{"qk_norm": true, "init_std_up": 0.0442, "lr_head": 0.00876}
Each number is 128 + 32 x the weight over its row's rms, rounded and kept within 0 to 255. Layers, rows and columns count from 0. Numbers have three digits each. The size before them is the row's rms in percent of the matrix's.

# o: layer 9 attention output (transposed), 128x128, rms 0.247, rows 127, columns 0-127
# gate: layer 9 MLP gate, 320x128, rms 0.229, rows 0-34, columns 0-127
# up: layer 9 MLP up, 320x128, rms 0.229, rows 0-34, columns 0-127
# down: layer 9 MLP down (transposed), 320x128, rms 0.272, rows 0-33, columns 0-127
o127 108:140114110155158113138113172169143140094091147189098109095091191111111162113168159135137097093119152134114111168096170140150106192149137152129109116119120145169147160080128103090082143146043133165108108168136123163156090090151123091110136086108085083165079132112080114063129118099128169115162079123091177082106087087121118184216109143173159102171113045109140123117123178150119161123134
gate0 100:075131117138148172137090098134130175143125099139135104098097154159115110118181120141141164109100128136132081082208145142131108192110064109095123114084079127195128116136101086129145073138137117170156119111166086123172066103118062074105100134144154085144137136103173133120135107115131155155136110091111139079130147221159157101083118108110122168164115117118133072179170080194169146081178
up0 093:128174112068127115120110122146108158110113119104194114159130127117148154144137121093132083115118138153060057171097113109098129147103081141095140109115150134128088162124212108126074103092149093111103159088114122121139124117122134116077187071178103154167129151154081163116176124129100055107139135184164198182096143129131081194095108159082136070134118147117114152120090065135078129121188
down0 102:069142092136136141109117121080114176143119172126130111112144030107081139133140135090100158167090126199154140130144115143103180123132103102140116131152106154198114139155131118151086135130102160133146169148185093173135093113132082154101177150100151098120109081092157036152161139114121133097147101167134053115076191103096169151114118103131141120079122136156123121161176147079175150139041
gate1 102:131183170100157127138150092078173104132111161099116128123138097156111145139176082084074127150113175150125115078115060078116173100118101076142175150165092085100124150094116105201135091195096153106139118127144140149112035151110115127146161079113085100116105135103084103130100134136147038086131093148170170111135133109049113102118144066100126145111126123139070132093158135152128138164102
up1 103:044137192084085122127124090182096159162153048085128149136101109134110167120129086146086178152131159133093074136130145149196153148162111112115109114108121131175161144160146087094155167135144132166145141142107103185112109056089108089144103100134157123151068059100172170150085157151151169116160092167109137159123070103131143165112108054100128098152138105119085115109127119135079140161102
down1 100:157164133123107152125172152097141167121092111099158117134169124189081105166140093147113090112069159072095142131040076165150129114128113085162132132126103133185194093124160154133128128178062119153122161136184110128091089132104118119130190166115097135125087074192140093152184124158129111120148139123143188104132109127187120123149133107139198115084142083156168127076132130135073192151100
gate2 100:187123100137148072155193094122132151142146127156137081138139127124161129133206195113142112061078080132106177144074140126157146177147097107058196078190164122141112077143166183132129092131099086129138128036152159144116127164116157149140138135160120138146151186075117137126114168118080083103077165136095159134101102116130100155087134117112098126108083133126125150111075135106159118134086
up2 104:113127120178137129113150163104083054120108138125094141108149088086077159131075121106142145188150138107131144114150092112135145182098153154153149108102146175120104186108103171047160139155114156102082054125154115086114103107152107111148099114144199133145131133102139070149075149188180047151127078138121153131115230089131172131163127137118186128116135139146165161132146108137129172166131
down2 103:113125113130137140132100069148085123067149140134116129115122166077124059131067087137171117156094116175134062178085148088155131086140139116083123142137158105093167162131176092144140156070146142069125116168104172108144119143142085093140115101148115153091096137159143214082184119162123100161104134138117126130108108176115123089149128123032150130115064121178113084137139065172093119166093
gate3 105:081179153098090056141108143128162066098134139169173088210115087076077116149118159112070112076104103071123137140142099095139154140129121141130132123161135166090157110131174145171152082165161206109082129101127095163150132149138067108150096152096140132113077159122171100100089139136102118148188152128077112134122115139155124203112161139139144117166164179127126052084130135147123166113131
up3 109:093087093100064093178118151174137091144163130126137111130152135092089171141077153090150118097125143132131144150156106144150105094119145213162214095124120114140138142171092122175123128147097139135113091093175071084109150155181123093170101155126205094165077121117157096072102151130091104137121144083082174162101090124150109103072107119181136111155154159158118086120116196156137122091174
down3 108:065188119069138156105061153192116119128160173161110131130197150125137126137070165097115117128142117140152094092159172089082163112063074166117182109116150160104143123161097068117105151191139129105122100138131104147101147121120089082175069106131101156106089105131171140115076135098181156140174136141077141150098134195136166152142105129106105115135215101104084151106121131136085108131138
gate4 099:146087101094129135160144118103180099138136150144134094147103106139051087148108127122122142154090168190131118099102109133174134157101157121147125162134100110181190109133144146138208074170146182111142062102124101098125167076131099102156100162087092123129142124053111090151080125159159123163091145148060104112106205140147123114110153068113122059099122112205144120177176118147138162136124
up4 100:191102131128150119157078161168077099133086124106163128180171137115107147170108130119113120153120099133082136197098109102203120095114180125117099217109154079107075120136172187114122115113092119124126157075100103113156160150148116143148169134088138136042088130048137067167154099141139124137129116121110120095079130126176190178162086095117097166097161122170111147146114157115131101124112
down4 100:109150162105082155118112164088127061156158130180172161180158116156147076129112078174083150171102087106126134145160099171160127077130148083162088128098142070122182190142147166158147174101115159096153128149111156089118111187140157154144134148163160068155088120124139095113204203156124162111111112126115084195060109166142151133145146117156093140155138125102098123131145149102176118106090
gate5 099:127194159167171121168133068136127136123121121111125170089111153085163150196084170106124066148094119148074175112127105153107093127107175137198145139132088076124102118095156109216145160113154077096138100164123123094130050190132168126141133114123110123106140168145103106163133166149172156202095101176163174113109121171107128132179146131060120135122131125166120090156144081108147108138107
up5 098:098111204178109134110156089143118131140093097185099113123116161113146051142136111114044152181119114137085109109114158154143161125066177113152160167168165133126138106153178119092095162081132124111162163121112160103132157125064094166120184091097135168054141184138168133121106073141138078198078153134152161134097126118198115112159085099167142108125134148137129186156121139134134121133167
down5 097:146151151145113141127057130109150119046090183131148059163131149115106121134136180135098073111126114120120123096136166125139074120123124142088163124135100143142149173076083132146141152078081165132085119167058171131149102129130131096120098044107127116151138160091061080092121076122104166120124142142129139120155214089127165074137108117143130111151150156179179187084148113110116081120065
gate6 097:123104161131116154087106111127097097126174116151139124122147127145165109137151090165147126095122145144158125043139205113170122108057071154127139113097150136113163102187138111111039129093175132085176134114112155165145123044187154072167128113122163114141171087130111143123157172090125118141132101139164142199095115110101164092130108120102187185121183171156153100109068089110142150158134
up6 101:124107147121217136186046180093120064093155119111141129133124104095127115123104110121169130077093148130120142095173083121067103091119132115097081090148154192109081159131136119159160132100126082134140191117117088097167130115154140157147126088112113153187110143081134153166106145158158124106150142174079185118097143111086068133176117120141113133127113103108126073144117122168183050164069
down6 110:140106084098092127112141155089104108163170181054136151131136181089132089115141149216159116055093125160102155167135110133180145127181145075058106147121128160039115134093071104136156143132115173157127140120144155118164108145131108156170153125196157169149100174141129084137134143084119163140132165097086137184144087124113155129149088128083131141085117139080132173104123167135161168171108
gate7 101:145175131134082097098135106138126159154204019096119112122080071082127095135113152096147155101164095090103125152099157163101110143137145148121070129163130129148147097108166171122106129072142099183082127164122169120136139147131136151179158158096125164131106145110086119105152159165174086148106152031133127150161084191091186146092137125115076141096143155137131121147113153078175084133085
up7 105:152134128170139173128172108166160131055153128079128164135118137091050148155142132108117113168123159173163144173177151139085134168121067149080191116097082101132115078114117140112166123094163151113129085103076168057068124130167090134107159177146163123117160075146112159158159140153141121154139138144096161112163173109093083108083112130078109167116145168108174131113091189105112067135157
down7 099:165148107117175123143144128167129119078103098110112096096123075098062129172155138106125124178138149136142164116120152135095079180083091066152100148085134101177154136159110146101168139094107137095050113142131137051096147168130059146098100183149139146110144049139114224144167135129114103123099151110152155092106132163124117093186109130156123169099159087123080129125074157146156118180161
gate8 103:123170085123131170080103119133104209104120139120084142096147181132131052127124134158091079150154161167106141105119166110184122141142135122154142140138132072052111111094076073150141144099163130124154120162151117187110057126097123129110129098130133093141184166073106165120130071100168091128179107111084169109128093145180197133077128119167163140131122172147112089185125143197157128127139
up8 097:161159097115137149130121158157167141164175138119176128133096161087155111134165085082190083101146166133190148174103123150059148141138150131183165097073155107157126153184044076140115131114092115139124142115178153150113140134122149125152148216118123163081111162161123170158118112162143153154094093135177152099085138201120107101061153097156103160174168124121140096122121159089109105110081
down8 103:156098144152140160123127058116131140125135145110150158118152080070153144094129108139112107165094145127111165099098164170077112163195121085110145169090060131135149090143091102142131087170143074150089140164157195101175116133180119117100085144146082164123107115137113242125144110090122146101092155042181141128106103141126114077126121121097139173111113159120111107076131154113134146100207
gate9 098:094160166132162100158114151195120167100075113120158117117084142105099117115143125144180104125082136150173202029128162151141190176142101119123096143114106111150151101117128168047162102135153133080096169193086140119120137149136081116151111181095103182121045071132147135110129111115071162183134124148159180157069117150124120107158102136116104154147073131090147106134137155123119123143150
up9 094:156077156073148093128131125117148126128147129159148127100143135047136093094090130118115134098107040171136100132098086129152109099147165127157160158187185131090141103102206116158124183082162167154112155104149158114080128150067199151128131093087125178141161142102092102112100085179179106137134131141122121072154130176152142122078097128122196124086134064117132082100121125166162165118112
down9 096:118180157134153186138141165151095075148116148110133116103105139138150103138114076104144094048172129038185113118132176125158106138122117140136091082129137144114061105167168193075131128106141084153168161140115124121156092169106189132187122068117154102025110113130109126087115138080177156146112176102063159091139120092146156128104137152136122144094173152086104139108111140138142140146165
gate10 092:079148120157142120113132074136090092090199153181105132139131125133136143115062117092074196160182100120169152130176100085098118176118107138048145155097128139116153208150108130156149121113109107170178152136141122120117113095068147145128089075148140142114139132121129092108112138124059115151121108097118192130138100122134167114111159137158206181167093118188099117135097169098130109172057
up10 102:141079149118126173096189122134076065078156179082136093107169135147114064115116161165123134162054192091129155140159137130109138105137122099125106185141144120135107121123124125201159046167126138121182146132147131112145106160140075097130151112084098160204133134170143155085115149136083132133169130100134166120180167177080187125159122159138118191140130136137071168120133099111133172125088
down10 099:129090106132136094121114111118112115081117153161125088088162174170088110134167141142155116115119139120177129159192084123076153144077117112201172186149159140108021106144102145126144156133154127137227139120162118102131142127111134194117114148130142138156120118149076140163165152124147074143162157127127156177219166124116135139103054118157166175120144122134138131123168113200162128087101
gate11 100:123114136106139093156142097220109138124123106073102103110113133125102148146111186076188087114108169118088099112123176108161146107119126134068097080122107162099047174131118151149185090128155097124134075158094100125147148057131101170181123142152114127177086114105159150147179174138120090104149132146070155179173120115173149132127089157116091123165147118213131169162116140144082116084137
up11 101:210140143080071121118144086122204124141113158075152130137152100155090118087090099103104159149086160138140174127135150122152089124077153115087195064103130113194221131134126193122183110148130083107086126158107107110135094107135104153110159123096220141102123138150142143124161129138140150149107137153116170124180159181162097113184092129136103120103166123151097144193124123087130100127122
down11 105:147118149091132109185130068150192136131100156128151177082138071177109138110172140098163151089116159139069137095151138097092173054147132119097097094169114209147108163079088135156139094153158123041114097162128134128159107137098153152141113118140123077141189113124159187109141106178119079121132173118086183164129138137106130121122113161121096088163152158161147185083085125081152093124131
gate12 101:156108148126093141092116088117144072110096114151093120082142169136111189084162128070123123030186133121123131073182103134155150197190101112146137133129114123104191107135150144140103114177142080110129140128172094125151127135101147090148188141107133082084139186129074111120125179105130150162130171111129186151179134151105166111156143166125171090139124195094078152137090134079124110138185
up12 105:167224113084124143123146152090159105111115113096128143122126173143118226115136100107145097110115156161173168115150103142160148138116136146206125119117104180101124088163129144110092156106149105115064102081089136192086150229169170151156161125115132123172160090171104157120166192128082160104123130139152155158134107151149093117175165152164144134139185137096155153081126095132156086135131
down12 097:120108103125123085166152065128160139105099114137101078101164099113112213115130159087129091154124074109151161115120103118168047113142107129146198131153126139079106075140154093136096125117093113149153136127108038129104116126108132126109103171154104144146121096156117131058111143149079189148121102133073142175127142079127107107117157141095118166144127115080111154079149169044183073106196
gate13 102:152147123107133163073181114112108125123124154099134118123141183117165163049150117136100169110153139119090155182170113153136182141098109107135158160156081100099092140082137122112136080121151132136175079147171106167082101128057074126121131138104147166108142092097156156185156121156126062143111122111207169157111112169157092092155209139134176073133147204137168076122152136137121168136103
up13 104:086095051160158106117095146064114160097143046079093110060082155070180109103168081137157120117108099132087108124145107164183098157135107109127109110147120117123186033104140091114122152131161131112113135182089130118184137107100096109156133121142115083111115142111143123159142094191151147159088087095073159104119092106088175140134133134145135145175147113154142134109142102138204084159112
down13 096:164185192159055103136077167172137123163114175114082156139118147109161184173127095097129132095116127139093141152127185110154169160180067109143138129159125163160078113111108144063104124135108086178180152108148158137142154099203150117123090115141149121054142123116111173135120116158197129128133101122172155095127183149091161127121164156107143092161180106200121118123123095119108181097110
gate14 102:104178127110058130113142082122167142093136133129187092126072177077072159162135111103081142124130123083157067112101146056092118122063169176170120088100102131106139118132127165157130147132085183067124107137165113093157125104127055118163081119137178068123206102157097088106154142145130172141127165136081151092122110145167146109169114133146128145114164150148122105082126157113105063133151
up14 095:141113153119140140150158150156135117161156098114112162136128077139082143154202098090095160134160103184122093198102179120169114109131119191179176094141126082057100067122134142143140130158143180085097190174101137075144140087095169198119142091156074162153099097135133109160136077092147109127157136155099139122105084163115118139132115058135141126109105079099115110189115144136105142188086
down14 089:151115148090126167149126131133107102176140112141165125137100147112129128168166150150133137065120164170104123144067182105119150188147141179128091161097158162206070061132189144116141133114151122085081137152171085168092147109073059113156133091174121173139104136129141107098172120096136147101067133152153174069067125162113117117127089117183151147082113148102117104133101133200081113114083
gate15 103:104160127133083150082117147096196149145103078182141095200144068132124089149037175077097150133115151135124161102165095156111126155099192110101119136145093182085137124101161107144158104061073145127168091138154145142091090087155083152177142127088150159142150184115107114154163143105184134148135130112092107155088098164147117123147132096094136180063120106088175124181102123126130095128125
up15 102:089178170124081172142189109119100100107169097107175154088082155130092127104118107123163126126093132156130108148164126110112125138109080115089067102168064089143146148132184130112158098162163140131073087101143059129116153077114141088112082109165103153158100072123082166105099157098151133113143140146139108123138107123168181092185110171118118116110096171079168190109103098106149231126125
down15 099:110082133128168082132157114184107119158118204141094043179121115115162111144104062120144104104160073140097192121134159146126140149123127116097165124133126138119166164148106156113073167142145136161114124033123106100130126088093119100114103127170117122127130168134168128095142135117125114127065061106160125098115145107154064148180056150160106218125189162120101121125093173084134102109132
gate16 112:122149087109125103111143133121105211086146093155064150125097114112060144093121095050117111140126159101143132164142149158130132071129141076130160035146127174114143126154135118157129119073183156182146104169097140117166131112144104152168111092137107128137112121208167166083128166197109105140132107127122102165103193166161169102127070118155125083127114125087100156075130154192141155130101
up16 118:083123170149143124159106126121203100157128111082097097081121137109148160169125150130104095063097132170144126093150158089107075175143153063048125157120072108119168110163233134140127111144097131141131109154192092178116156149148117125092103118059114146154151122119133068107103125086096170107108156131179106051143127130114109118139130131117111164135184182089155175150095150143167141130132
down16 109:181107176090128164112123119122143103110131155122093144192108146094168097150062122166106104142056092128151142098121164175152119148189168138071158120106126114146122107118131165110147121066145122169114130117132122119117106140146151115190076104108148136135153113071128000097145062104159130167069110180169056072108159129115181145157145132146143142091087122120110121107106144098099121109128
gate17 108:053169147160134155141138073148160197099124092158163148134126149172126096073095168160158140112098115156110141089128137120101050112141114113115142166151152178133076139095134149172140094165155123150101124154180142150154103167151226133079122141192139133144122119104150190104141163108152111084128120110137113150134146107113163143076158172069154137121111196098199145094149156149124097175183
up17 098:143145122039160175115096110153198115145104139131151127162126100175095127091149134127145142106153152117094156112155145135173156142118114139121077119109117115129107126057150114129116092110171077090086114164094082138101141082171078107065136104089100112114068174106182152106123097107175158129114206128187153162163131121140112142080143089129137072116102101194149197137092049149104108118120
down17 099:078136121149137215124164191146130131096083219117086090110132133145106147123154128125187114116092115143105165123110132124140133109097128115144146161147147176116143088118181202132155210137079105158165123112185120116111136082145071142112147113123088158106163137143142088110161102151097149128123069148124086165134125084078102135166140194106121128095110178103114126111100114132230193116112
gate18 103:142160161147191094107182055133159137137148187109145140101180099068131123117120219174136152116099183155137137123145126173115115122075110153158099156105135111130197129089177142112156068138127124147134134177091133141086104109142145103147191036118138164099112154130124159131113127074152126173131132081132154146146094128141169067131136175105131142092180163206094105115141141098133120086101
up18 107:095103183114117178115127127116174118158146082142087113145157155152122067174148100105149154126156156115157111094118113125042124115134214125135190125139091102166095209168112176094088209136076137123127166085093109100091127095136110175083104125105099147109163164159157070110144117143101140135162162130091076165132166199159166136114110113116157158104136163108087091165106131111158152123121
down18 101:145163104106172119099122135101115142053147194161076093113174141140138151072096146128114180144145110120163117163124132147174125157147143142129154187132128086164154189061149106125064111178143148154140153110153121152084073116189132152101144139164134126123133062110151163162064115084159191105162109105129106135112081095108184109098136097136125187119129121086057111160145071124113118154065
gate19 094:148165156119113076173187144168109132143114183077144126075130172186135147102140133094078157120139150134140104130125126121112163152156161137141161128146045180110097134142089077175147110133106095108123138075160072118222127080191089140089125153146171096168100110160146162105083068117166178118145160075162114161134107138128115113150099148203136128102107130137123144086155134149172081173130
up19 096:106169168105099061149127113098102095157133151135091118128113149240145029094125135111131115177199086120128125137169129080114113091082114139083088121147120111114067161156091131167118123157120084129123118128148168117186071072146108142111107122141144136147168170149117138076073137137132118099154155104089072195110109118116122112118093139140081144133138152106104148124158124185091185190120
down19 103:117100100150107109161114097165137114127123174197128145125115127088150098119163087077156147135129096069116125104161185122139148149110139158157106153090084066151148199090072098105091111203168178133120128064125051096170116108130131141107149129196124086124136121153143097085121102118068136121193157108173151120137110097050119095140113126154071097135144132142120168178168093183104123107126
gate20 098:151126175175052122133104141142085145136176123153165150124102157103102094135153080103078146152186122112155071152117161144102145132143083171188135114117108138098047120151149138098190110158093198176144102068145186211103178146129096129108111154146144105130230163107159158119158157111066141109154108122150105158108122104107148099151157138130130114113125113113132161107124106176130172139084
up20 095:117103129073129105158113208083105130107119109085099064164120157167159176136090122119095116110145113105092126112104119149102127103156183159119214171129141132151135116115121138104167118117126129104111055184114192139126149188110144131133184156139073095182120092089121126160086165140107099105210093169135157106147139142167137161100118128123134095141147064070168146104072169066111147160104
down20 090:201143134075078169143083148094128124154104121143119186141118163089147108129131158093153160131145125137129164084107122134152089145103115178149183160107075165106160112085121170155119072131148117116117166201120156157193122169159173116092106155176164119135177146111128169117132191141113147126111159097131098106104115125161163164100194097096144088056139150149122159080123175095219118160109
gate21 096:080149147129126115132173148153151122094151123173123130160190085167175091223164161133140059160104170100119078095144151056166087129107170167142124101092170089116157126158162162189160130197140152129104146124083109111138127140150171107123136073160104139139099090100164157090146144099059107163159112145142086091082180121101113165157119156105173122145146159157162132107162085094126139145146
up21 107:091188109137157173125122115148066142054111117149100138115111123176094150032148116071175155159152076107146102163178132111138132096100132118109156128156076108164135133155128120105107135134163152176092233190130128136120118059090136173087120175161156144133176084135045133124143101170155122084104107128111107135144131170165161125158091065112092098128086123098127128151108128132113108128139
down21 103:134175150109179105124108065102135159097146146145150175070146166113139112098189073080131202108122155170134152173130118171116147131127192165114107125158136125124109169090090110157099152163155116221113088107163117157147085061097173099154112185194101156127153132103143182138099134157136120101112134063147159094141152108116135133165153126150106179073151152081132146138149082128152105183139
gate22 102:091162091136184109134086073145150111080118169214152101118156134106110176190149157143126083068107077143106164091140127133136139091160071121128155164097131096109182108131182157124120123125149138139116149084145140073142101136165121185121177123125079110054137112108137130123129141100088114128137114120045159136107086112095124125083106111148204140066051142085124156092142144126180110135098
up22 093:125134139141139121110141159135080139158149109125178163120129147134138121138135147119163146133153049127112150099149124117096116120075156172105170153089121175208105131091140126181178169049135162135140195134153134166191073110155167092145111126147174065124107128227164132117118191149182128135117056134146089174178117129118114132153107130131117190128123096113105137102171123144112204088124
down22 093:116148171134086138084143165116149153166140111115135101154113108129176116199106177111115153149164183103130101161089144115102139145159122198128098096125094163159135172152100158137124091114100096160123139153081129121116108086059113078154131171121118096182122118072112082160164173085135139100098202094129157079127144123162071153097127071160124098156063141142052121198121168149093083141123
gate23 105:029139103095139183137135134096188156174076106161128155159140138123084102113175150134163166124162106097113168157154162141152092144123121124103171072167059117084148091092187159130124092153097117119130121169146154124140120140144128164125137140141127148131117109137137203121119121061089079141107127098133150094142150147191189110145099119183138166073170181175117154139143190154179185141119
up23 101:178113159096116147133137127083128124118131081120168157112165125135091143141084126126070168078191140133098100138107151119104098118220156165155110115167135174104166097118120175146179143091123156130111112108123136103181113138164099158164124220130139121101109117153107061159120100148141125179158080088088133192150135130087119172103111191140213126103144067105119122164114153122097074174163
down23 095:119079097148146127131158182148176171112148164093143034105131105141120104155211130133124156152139156122154142152135151151107133149083137149148117132136115065180090147080169139146148156132087155097120119143117096126099158159119137193121162118161151128121123150114170058130128144144111150149106075232178065104055136081097074120112119150156130122163160101124126117161153174095088110067163
gate24 101:111149138144156153153159162144123157151141143099133140103144161116176171137174120140043088102144136095148181142124101093117119130168124097104076103152101121114092143135096091144102127081117155200154161203147149115174138164167199095077109134159077117168161174057106100130095095125157161046128138174128125191098138102098100056147123135149109160093107148123132115051164098140111121141115
up24 093:179151124154137192151146129082161155126156097142099081083126174165118146196146107136119143172091185113132179114081101097122140158138118095113116131128155175170103136139092124143141096103096184196089112143135118143046077103113225085075086107097056124105112162159112146123118151132148107056156104123136141189097161125117123131129182103113073148118115162102172113139169139117107101116121
down24 106:046091126104104111131111145127106105154079155132181125151121100111086117055128149085119158149107095143128086120172185109140158143098130147176115178124153187127209027119127180129135139126109083139199135126156133142170141168097101171123183099143112129125167083115129205114137123094099096173154167094134178107136128137182166137112130148080146125100189105148115117135110097137146153177111
gate25 091:110123197083124084030163117130106116134127089144135139119152122107101086174116105117129130178182136134131144127076128170064104123127194141132111171147150088148141095223111166143189101167127184091090116139180152183118087147134103155125146087151111192081110171137181122117172128128129110147136076076120114074138145127068144146127090068123154112118102128147110125126143106120152080085113
up25 101:131102103130129148149165136100157120178141115149102111151132040160066127137130107124125135162175081132097079109118084161094113122109164126144127100110119146118190067070148155102186072099082155131120171132153150129142146095112213111156101109137196144149132117131081170152171077096167125172188097165143177108127129149119130101169147117113172112087167138166148087101162109113149189056150
down25 097:142115176150127120132103110178116118082114133094167115099104225145125169149137160167152098127065169156108103160135131108161129091121138160111183092142113145126104127138083143109129103135038106186121130163114073116067142120108157166113081170107209148166180118135144105105137138121077091107134133184159120138113168189102139118126132129166125151118107079152045093151113113082152094166191
gate26 100:107172089114084131112157140134134172138103138134132152186147127122155170119083109099189151082201147141091130122161134070136106160103134167114172114133109043121083079133118170088132164173104110119094120140114135120175087136095105066153105108130172069140129091109119096150113122196115139109145157141057061193096128151125160142146154128183168128105108166114124150138056075177125098115090
up26 087:117118176183118065148104122146051147151115079108179072158142177123140144167126114114131116135181106159158079149098117123152107134136071212099119054071119114150109100081158115136116169134117162116111172122143152171100105077082158092110114102164090120159126147109161121105144057140107107183112055162169121066157119093164112152144171113124095113106156118134083139128149107094164116095167
down26 091:061142173157174145155106102109155180171082168108105187135168134114129147174121119072076147131109118109138155122129109126147165150133167188093099154147173159180106089070157137150172119157149146103143101156096184090131184136119162157109186167157086106117101144131159103140115098073159108076191132118109121116095095126183156160173173101101109086146148127199086148146103091123178128146091
gate27 100:131091171102132126157213142083110147117112077104147133132117137163104163077072097132138129205138168193168142117127123125149164196116091150191161163145108095130122082157170133118162111096108153100151123100159169050087113156112123104163145093109131167154156112081131072191100168103133117153106096163141179137129162121133119138150161129036135111095134137092132119170094095089103109181155
up27 100:072129155116211143132090126087141096154092118081122197126184128111149145149133112148142084110205082116104154144143092099141118133130079095126164179155122141168071089118101177166132139137122077208102094185144159112117166147123101150134141166176138088077094158150138083160154144119134111070124073084149142156182109111085105144091147119144147154149126110136141164123150148074134096166201
down27 106:132118143114167105145113116140141144195180105106164131116119133134114120126133156143120153151112127077126167123187142117131115147075144121058113153096195165183098112125126101145190116161156178159106101128086151142195162115121170151090104119186096106147145145183098147196155102175081135116128113125082165163175149124163114123142121064177117146087163166215100106076115159150178154067159
gate28 093:136137111190157168157115061196149125075130150149154159144146130074196091111093107078094138126108142158166132191130181129060164135116132170167149153127172079143139116148152183174192142136102157091147132159126105103145179077147174072107117132150163152119127124130114130148096146108091111107085164144167118165112176142119134161125069089125096083101171137154156191146190103085115109129115
up28 096:133139116104161057169104119131141095137159150139140113123059109148135102099082124112114160232095138126117112097098127163135134117149163177119113135106169118113165107130154104110115094150137031106078088176149110134149103107175159095105080149120126147128139131051102151103047150139160163145084147154090178103132082100138182183163085156096129109124147146106112086137047098134125114151081
down28 102:145142126092112123132136141135125104070130096150087150149151159058188126116094156123153102148120113171096097149076116091122145183118106131124167123194180132187158127154148149151112165149097129110130102151183136161098151171172083022088135111178121174121083131085146065150088162160120167113067089153104127113163107130143112185153089120106104084148177158119121104200121143081130128089125
gate29 113:103138124127094137113100078142127178126154122141100115136132117085100165049099107098147154154149193174075142144135180094178128124136151169071150173149061109141110165108121092124158154170118130102136098170087085137112156125119108116208117171093098118126138163134080221070149119122090096125080119153100172148144093151119121081143080131107118101174148195183128133122150109190176126136140
up29 122:053115134125148171090145132122140152150130101143146143153192138126127119132162102138140138129199165096134141153144100089092183122099098117101082164117145126115135120117167159118134107068168110078111096094109162077107149115178087164140107185126139144138136083173137202146110143125083163108114136206052119172131130076096181135104141083121184168108144070179169184084115090118097086151121
down29 109:098117132073130155130086138115084081167119118156138191123146118129130069151077085119170118137183108109111182088134109156147157104113120147174113136122115108199119097136136173127175115126118148102118141125090121152113068139217158104090149198101115149142097130125078156136129181084108183144094097140096133161153161165104164140081132134184157147088172123128114206075160205128162094126152
gate30 100:181115114073101135106115121097124106083161190136141072125121146132117102164143164072163131120156159059152104133078122165149143107107112131186108106121155140127099150116140084171161149110114153164119151107115167185124134123168132119153115145166141133112066150112116131164165218107112090109087135108180171176125180044140132153009139163142169162123126097188115128127130142169138121157148
up30 105:111122149149144118205103105146118134097147083077112191157060123117153136065072131129116119144158170133116098179137145155160109155200135104163130101101134134151182177136202075194088170077125121179141138138134191122064150168180125120098131119134088187114132153142077178115148173113119136117115153137107127139085134153156096124116174154101111151159096162103132113145125148109105217142113
down30 100:145112169104055134094100097074121116160187138113143111130124084091130114095122085160158112145085172116125114142147174115166117102102153155126114087096151134171180098128129095187134127140189167126164061149145175114099097115110131081146106147135096119175146138133151175160121182130135071109107173112192183149179197093128172118101141147187120139105090153165133153169190090167166175152138
gate31 097:192124141139126133126121130129143107086163135148198130127100075173135100150127163090120134052089094147180112115112164147182147148124127134120113175180149102148070112118113144100099137121155167126142130063121131112091133115206103088106124110139174120148159166100156214098130092041191118154167152119214124110117128160151120100102085084128170086106121125203116110112163110089126106105124
up31 098:169134103116152115078127081077072101119138094077111058172077158106143133167086140154158083038133121077156108139105158191146134123122103116150119140113067168131085105154109153119099119073113139139186170117155114162099148146149126074115138161149075086129143143120138131175149091124149144148129132130112137106132098159147102121079135037127106131150124121145181144058178082093081138148065
down31 105:189163114158111118116166184120104090137104160068121150178141061151106101129131120139118131118145111123134151082084120145126120126120113126094155133139104130115101110118122150149106149132131116098100061114117101140108109092123128127186129086120068100176195194194083255117076161113151106175075193089180125162087107123105103152076113122179170160147129134156146166120134152152134129146095
gate32 101:044083079201163145151138111116082123115097137090069140115153149130120082130139102081105144127113163136116143062133182068123158132158162124169174150114098088152060145146105136139092159139121176129137138126129144111116158102136180166166073172111129122143114129091135112107174128163169078198076132155188178085120127127135136103129165189103186116153127123111171198154115099110159165104126
up32 102:149115096095094065083115093139077087115142182171132097110194101157117139145122132151067156163151134108114222108166142116171131119101128138135148134162111185140121087115128100153085133108149124211209087122127126171172128139057119174117146097147096208079140127120124128164164105090148135119156077123146118124128143148099111194148143078139105140143122128133105130207138084126104142163088
down32 096:117138120188126166095144140063171103110086120161077175146120141089207080135189078132145137130153082133157082101176141175159152139197089091108120156109185130148086148132119100140116140121146106112055114141094143105158096140174142155127102156071160137103122166144149114073204098173127131148173112056141121124195178152160143117121108099135089108120153132157139147097134142140128100112189
gate33 099:193091063167117151163026114125125149090125074123080088189138127109107116116070119104112103116106155137169136079115118074176176070194145125161115178132135129104139133145151103108118106171141103143144126145120130101109127173130142153198117090170164092102105167131169130175126134132158127188104087214139159128095119157112122163131162161126126172138188097155107155096159101160158132155112
up33 102:107120149106156104099147172185113103144096111137132146127108104100161146181097136107113062161121161167156098116153134119121165062120157139154116183114065133114148141096129105140106138070135120210166183114081159171132111176191153058145097152105105142135130101145160145176129072191138069107143094147069082105141114135148107131166148168124138101140081130092123092111077146093114146161214
down33 105:090125144093092139100152150109076143181077087147144159097116115126174096122169079136116151170125166177181149172140122061160106144122170093125175156108089124138173141078108129187177094103118074114133128146134074122103125097181079120139102192127104095091133113224152085075126116108097126157150122081105173085103132118159147073142151133184087073126110103130115092104125095129110152162124
gate34 097:076110141082150141103124118134152168134139100093158140138151174105136118150129145152172140155146148178122090123128124076125154129157127152148131187142133105111119121105163132134093084155108099119141181180185066102173088130111088096103093161157122160190205138168126194174140126116113145126138094108154125080123062149150123119015185075116084150107098106147108136222150176121140138118129
up34 100:089093130090147148108119149088141104115090104122068062130139125147063149092099098096109062129102106124126115072110119132087066140149171081107093134074103115143099145133112178097164129108111098160108125204170213163181146180145105112102141101119129093169138130085128067142117137068061103156107121058150093161099156113145130137148130108177090114125129136118104123191082136089098124155108